Weights of a small GPT-style language model, trained from scratch on English Wikipedia.
Size: width 160, MLP 640 squared ReLU, vocabulary 9879.
Architecture: RMSNorm before each block, rotary positions, no biases in attention or MLP, untied embeddings, normalized queries and keys, capped logits.
Training: a variant of Muon for these matrices, 4407 steps.
Each number is 128 + 24 x the weight over its row's rms, rounded and kept within 0 to 255. Layers, rows and columns count from 0. Numbers have three digits each. The size before them is the row's rms in percent of the matrix's.

# v: layer 8 attention value, 160x160, rms 0.0631, rows 71-108, columns 0-39
# o: layer 8 attention output (transposed), 160x160, rms 0.1, rows 71-108, columns 0-39
# q: layer 8 attention query, 160x160, rms 0.0484, rows 96-127, columns 0-39
# k: layer 8 attention key, 160x160, rms 0.0502, rows 96-127, columns 0-39
v71 084:145109159180176098155094114140130148144150100143107124179107137124135124123094127145143156127145119111127143123109136140
o71 083:117118133090156135100157155147097108146058086121102120113141126084129113096134119121104128151137157137118092117113160126
v72 091:129112076126108148096089158126112191115111128095111100150159138137134142103112135120135138140160140124156102161112157148
o72 091:110131140187165125117108161107129135149115121098126211131127097122115108148154107126109154143107103137089111135149153144
v73 094:126144149126125082151139099129140139110128122100157131147091156133151158135101128141093140102087117108106143152127106129
o73 093:080116097114106128124099150131130132154132146130111110141171079111110068132163158114113095134136152135157106144182118137
v74 098:161144146118135148105129100107114141147129152143176124181157107153123128157129140100137147140111107121073084157102072134
o74 101:105144159129133086099112171131143143104149118135135117112139153159127092096145131142158131101102123118167147087165160097
v75 100:120116096179107103160139145109153167111126126170128169109103098101126130153119120155140116107200127091087110140101115080
o75 102:130128100128148144122136125121133139069153152113123111135107177091135138104150138105083152169112135176136125121095140151
v76 090:112090129113136134107175112122117120127142088122146148102155135102089126117143157131102141122141128137181145091118124131
o76 091:119105157111120134137120150136148134102127120151106117131086135157187158119068108131118122073099105127107118134134140160
v77 104:154139100116130148178121107131114160122121092112104157119152168127093147089107172137140129113139092124116067105115135138
o77 102:137097145103116160100123143137131114148140114107129130101146136144115123077123129127125127122134133118120141117113127115
v78 100:131163132155097136157173157100157130074133152145147153150137100160121101103123133143137109124134151083095159139105146117
o78 097:151121116118122146089089130127062095093136088115116132110121137104143183139157172092124110150123127155138096147136180120
v79 095:072075098107144125145060144096124146116103122102123094150110091136105113112084177166108146147145125117113141129127126109
o79 091:146164139190118125154131127084084140143109132124156129135102131093133125087143103106118158162115142133123141169143141153
v80 101:087153121152102134120157123135134169130132145152110132106090161150113154137142135128145152148121131119077092125146104082
o80 105:146154099123166149138126123088126104092139115117112115155153176129151115122165133128148087102128137148124122113119130152
v81 095:126130110115154111069160133122150154148118119126125117161142152148170159133181134193113093142145152057156148101150115134
o81 094:139096111127126178144084108103124142111135138156149096128152117128136094120144148096160139138131078124120085145090093134
v82 087:090093127106135129116159174141126130136106089154161109153113136121103129111172110136129136154142169097117091151118100117
o82 090:152184143124140140146122081113132174162129172072123149139118094123144174076130140109145150105096112134112125137129147154
v83 098:053109120152146159166156134157087149118142144125100129103119163087101127077135152125117156126137085133119142134159094142
o83 092:101096133063108140111112134098145134099074117148157138117106107134141149125116122111159081120133117106114132074118152108
v84 097:132142120168104139105146099135159157126171135134125085111155134126110103117111120103166117151107147137183113165118124154
o84 095:134114137146110137095135147145140135132152134135150167181133098135161163188126172121180106137134124102122116156145103102
v85 102:157092146130119143135160094127112083102104116127112135098115136151100143107140144095144094156102149097078150137142166135
o85 100:114143126103152123130123147167156151136136110112135068138132122051117129143130141152130156109130121138175139114116113154
v86 084:150153116110114131167149147114118127101128146151148153161088098121130145152117130129143088191158121106123098129143092090
o86 084:130132111102083177078147122166147139106139111098111098128120141128081163172153119111100118118181146114136122196101145122
v87 086:119159131139135147141130146102113144142119104139175148088091137107106105117149158149138135119138127109098108128155123122
o87 086:091126127107155099097178113134143108145112103144139119168134131147110089135122137164114076112088172082141103099139124123
v88 102:161109119132143117155133150087128085145124127125120139114133130138135115103139154132134109119077086133122122174158125125
o88 100:151110123057136126093106130153113125120079106141106135132128119148155147150144126114107134141141133138123161097094112097
v89 091:058118114110110082148157154114099118153135092110116134143166175172110102108165110094104143160115113124161145131172116142
o89 093:196098143186171145130106127163152162175128142155132088082117131112127092145131123121101119179130119133124127144095110145
v90 094:147141097147128119147159184118123138083150152117137099158086115086131087151138098137126101140144139141141121153137132155
o90 102:143142128146112197129112111154127116146138109131092128142110144133139118120090142128124129122152135127196153135106127071
v91 089:092121123074111134148152118161130130116094136122138138086121096123105143137121116139119146130123116106106078146144100120
o91 083:123157124162108112131117130137142123097121138109148144147161120114140135112129135082099134119118124184160169078155174137
v92 093:109083133129099162171152097096160177084120149118086128107074111124102096094148161136119132129128146104131147129168115101
o92 087:160104128122156105121152124150128133114110199054114135127142090118131147146101097092164108133107097125182164073135131131
v93 097:147079101133132105149132126111152145083105099176126140092105141154117110120123106145117068123156113134116066106136105108
o93 090:127169088147151114118152098115156155130137106120129107157115160129139077130132140147129121162133134125114114122142151136
v94 096:107091084103096106135109168146124102075103091137101110141154104123178125147122094099130138109111138140124128135120092158
o94 102:145101112141094160181145128097121167151135158130085143142111139143116154123135169155126100124104082102150135141145137114
v95 102:137101129105134173140142110134129132129120116163162132151178104160135135135103156122112102093146108094128151119143163098
o95 096:100127069141137104137124079142104112120104146126138128154133135128131115101155115137138162127113087183112148113077124133
q96 059:105148161148116097148123116101145080104141152151174103149144127155097142125087135119135144125115130117171146106094145140
k96 113:129110137134132212125135135139147135089136120113114179144082115142157128092109097119102129115108189113137107139112091128
q97 069:160092095155151136158103110165135137201151055075110107107106131108171125115115091126137118173135118130108141158090119117
k97 101:111116137098103117111128134082148165154144136121121158101146129119115101137119124145152132114143111124153153120160137156
q98 068:110116110121163160154128102107134092134169166121124174132115139152135174134075171107128179134151114139096149136160122170
k98 076:122162139158120131120126136117109168117084122132115119095126108120153105137137119112138110112142155063103166102121156121
q99 092:171121137147130126158165162122135131120147157111163099154117186155100111150147118135155125131145131127138132072064133175
k99 059:095165139114156134127165127101116123136127165107096133114119135141126111118103143091109102112144140137159110122134111112
q100 074:138117135141143128116145130153139136110121163172124155122150156123117083192155168121109102125125118128171111140170113114
k100 071:146127151124155176099110142117154143111106137190100133136186110104141132089146136119145146135150115093185143113137134122
q101 101:149157080139109155155135130118138116139116130127141159090104140171148131158120100109151163112109100173138117095162195156
k101 083:105129131139150134122149112109112151150149169159086123146178125109136110157089142139121111140091177106101149135147133112
q102 094:130109137117104130101154122143157126146112119120132104133163122161130131106132119115101110173116178143129170109135156109
k102 107:151148140141086090102098140125128150083060149116151139136139118117099186104156123118128125117156127147101128149147133103
q103 109:108113115110151070073082133128117099104139108116140165127101112121137148162098145117152149122155166126131108095183107168
k103 110:144128137122108127133064114145121113109123091152111146092116108150138169117127161102119155114186150107104107105131127148
q104 106:115120091146075107128119100115107138095119115102129142120139115152113140144134139081151164118133130149163080149165182154
k104 115:076159115114159121118125103117079138153080109164122115152131095125122116155117146136117151126109157124182103133143141111
q105 108:116141100106156153143162156129116114156097170122102151098225087106110147118123102128115127149118150165115146123123118126
k105 109:143135175142138118130135130128077103089108140135105125140143113092155148115167106164119161106123128139155152125109136107
q106 123:132116140147153128124111140133134131170143095138101118118143112122133120082155125127083112183127155131102139137124068094
k106 138:167127115106087109119104174121142137089136134123096121121116160111113111148165082133112126139168130180101169168107087134
q107 108:154101118090131164103089138103114100132150134115137167108157079118155133123133132088133122082125195113149152118128104118
k107 120:103107128088130109150127142116139120135118120105117136120116155143117096122109129149171168162049154133108094138127143106
q108 096:068112141097129120084151173126118138111146161147144129161110168104083113110133166107125122138119150165082151135193139151
k108 115:121118116128095143147153153157095194128119131121120165143150113157155168141109165111124182125156160146120131138146117108
q109 100:109111121135091110080150131149137122120129128118155146142134179093107130162146147167165117060152147108181112107119154142
k109 109:118100137089104091132131149124139119093125156107135122139148104098116121165155152144190146064102126128119126140157130120
q110 096:140112136118124136132139143130117133129127132097073131143163166128146153109118101163108095138132103090125095107144128129
k110 108:153110134143097138105155130143157104106129082182139150135106132135117116133146150135142118145110100171123118163141106121
q111 098:123145098122127145105153151128119150139082157124131160143097179137109179126115085086137131124104137173138112115123120142
k111 111:117163119101102136156113151170102157097109107143178165128103115136141138121107130142120105111091145136115084121097161093
q112 065:123132115122154110111122197133174132176134116031167137129100083177164129146158097157133122147089130138126140151083125136
k112 101:113141071140136105145109131112144151154104122142122125090119132085101126134125128111162107109111109100157080141167118129
q113 063:157129141113170127127112130148111104106106129145108128089112108074109114090137161154068158118173093144111122177150105114
k113 084:140121134130121141158133134127113106151164119163117078086124111131180160115160085097111087086130115119118126120112121116
q114 078:118140107142079136098139118137157131116099086155143125170143149156092128133085125103170167157115140133124117057116128160
k114 077:135122165148129137146147146093134120142089191146106138115160112156147093111115151111179115114158143125166087111125113123
q115 087:114088138147122122150124123182133137134155134093141160112147102101135120114143117166105076157136136109160120171144122130
k115 076:137115100128139140133148136122080144111139089103108122121108148111131140137158096117090118117115092118068145151131160106
q116 086:143118121093124146092157111097133132132119125150168125142096142122137106192160139087165139133138114093136149087154174134
k116 059:123124129123118149129148145122141124150104160156116104169169140150126126149074163133152118129119176159132108084153096140
q117 100:150103139087130126153103150174109164101140092079112098085123054146133153096129097143119118127120169118122104142160087131
k117 083:131126109119119107135145124163114114143152105105105124156134127140154171163144107140134146068093129152041124136121113127
q118 089:100119130140161193154122131146151139129135110150131101102143124097151126090099153134128122147165107126127113142096066120
k118 109:127144132126105160103119114129159111166183100151094146124131118141129105112127099130123141174121127149090137129083100147
q119 104:127152152113083117134084101147141114133150111107201124097097121114134099112138112139146146110146125146124103111149134142
k119 120:103141143119154163109119108099109124119151119125166113136086108145120145103135158148144155098157151105112110188134154150
q120 099:120118116101122117167137100127092127142129143143122113133114114107144101123131067104148152144137175153119114130124161133
k120 111:150108149122120146123108119161105111170154116118119095118121119142164091101125133107160101120116136148154136111110124098
q121 101:167113141146136138091100134136117107118088163121148129143085161137138135189170168120113143145139105119113134108148140148
k121 118:186148138104145174127135123150125152141085132142168126115132105140161122134166161134107172112155112129149111091175106117
q122 098:124117126100104082104113109157113154132164128165110126121109148139124095074146109112144113183115126116161137141089119100
k122 103:166139155152162108137108111114120113107094127232157110130092166162173149118138181144130139142120146131131184129069134146
q123 102:131079116129114111101109138167136119064178091105056117114161118107136096111129070115112129131138153162134146147072114105
k123 113:121087133110079105158106110157167132128185138123137130117143132084116112116130114169104112113133108138152143072126138135
q124 102:138153124107097097127106151073139114098111158156106114132093150101125109163136152131130171096107143137140151117151137137
k124 105:141136118152117128143129140123163084135124119158105135087158108104118129111107127158079097123122151126154139103109130138
q125 095:123111164091108120105107094100154187116117123137136164143123163135104121145087073183145107109146129124118096100099130122
k125 107:093151141147155154100151121133148179141102116157143139141123154146111133143159148149128127135182117147131076181127136140
q126 091:157134074142179146136146141120107117102105098123173129145139151133139136097081102104123140103133146170148130064106093134
k126 105:099105167145137119108143125096119122079151073124140133141104149128131125103113140086107136128123130136157087129154115139
q127 118:127144142093145115142141128114136106139145173145123129102108139149118126155113151135109162134172081145170128129130155146
k127 103:117142135147120090149087130158126089139112110143097141116130102109145129130091140102145140155117104160189116121146167175
v96 091:180148111102128098118145119120110086127124126161126108116093138159106113125115104135148155099130154099130115133122166094
o96 095:097114133138155079138108147146110144107118098072124181098127128078174127096150160119136101132145115138141125163110144139
v97 105:153117111165108145124150139158084124130094105162157124124122106122112128123117108107146122112118111125143140112142126169
o97 098:135148144125143109160126134150149134147154143123115133144150152100119141116175093129096111142085130103143121079126151147
v98 094:151102161088114142150142130118116174149142151117099129154102153161118140072098140138135153136146079146131154117128151108
o98 090:132168152139127180138177164146128112084119160117153119147129132129150162166128139143121091115128131139120128115119125097
v99 094:111129124117109098128085159161117137110079092113124122178133119099130125152098131121124125123097108117139166107107126152
o99 091:120114124132124141108139113118105135146130136109104145078167131158087162121157158150084122090136129125132107140125139084
v100 093:131094116111104105119159134159098141116106119110153139087158130145112148124079134138127163113162141134133137120161127120
o100 088:162135144133096115147165137137116131117116131106152116130114121162127071128165117134099087137157113113149154163130109137
v101 099:126162134116168146135133121119081088132144111125084129117120147136187142144121124102118139157165124101122098134113108060
o101 100:120120097108085124155126110111148102113137116098130111139133142134128130114125125128159127100125131140135081178106156146
v102 096:160115147166134136116114078136161137141118117124114141077116102116131122137116112136144181113102071102143160119166144141
o102 090:139136152142111141126104166096112155158159135162133127144069112139156142145117107092170107094150123117126135082166147134
v103 103:144143088162134150118130092133120123172116135105142106149112086092163115118132125132159133159120092188092152142136136164
o103 104:142142143119151109081136155178157145110153135141145133156092156130139107126120125133163152146114096117111094171159134086
v104 098:164113096154145156127107109127124167164120149122136088147110148111138133140130129110137126121113104112100140112183119105
o104 092:153172095137131133139130152168141115128139118166109129173125109142171117140111144096154104107144117088107102142130130094
v105 116:179143126135127104140162141136120060103132166166177144121122132086174141149094109122159166113138152147121134095128123111
o105 110:146112168072118171129142138130093096119070128169121101153125135144153092155126141124158117105106191091142112083130115113
v106 099:132104122151167169143132100128102118120181135168109116178147139080155133157100151101127125143131157099146107156145121139
o106 096:119141127148087122129132139137157118131132162128101112159106118130159143103128113089116132118145087099126123162083162125
v107 107:107108112150119141098129133122131101109143121125113125142162106077097101107152113153108148110130142152141151171108134125
o107 100:094078119157096131153174129101163155166149116091115134127150110118133135125152135158146137140084145140146093127140134145
v108 103:101176154129163106131133075107134114155078106130107112104120137111150123119089134134155113149152108137147100131144099141
o108 098:112113099144124131133140096109155117125152136151176124129139122146143106143110146082179122131144123130115153144076115123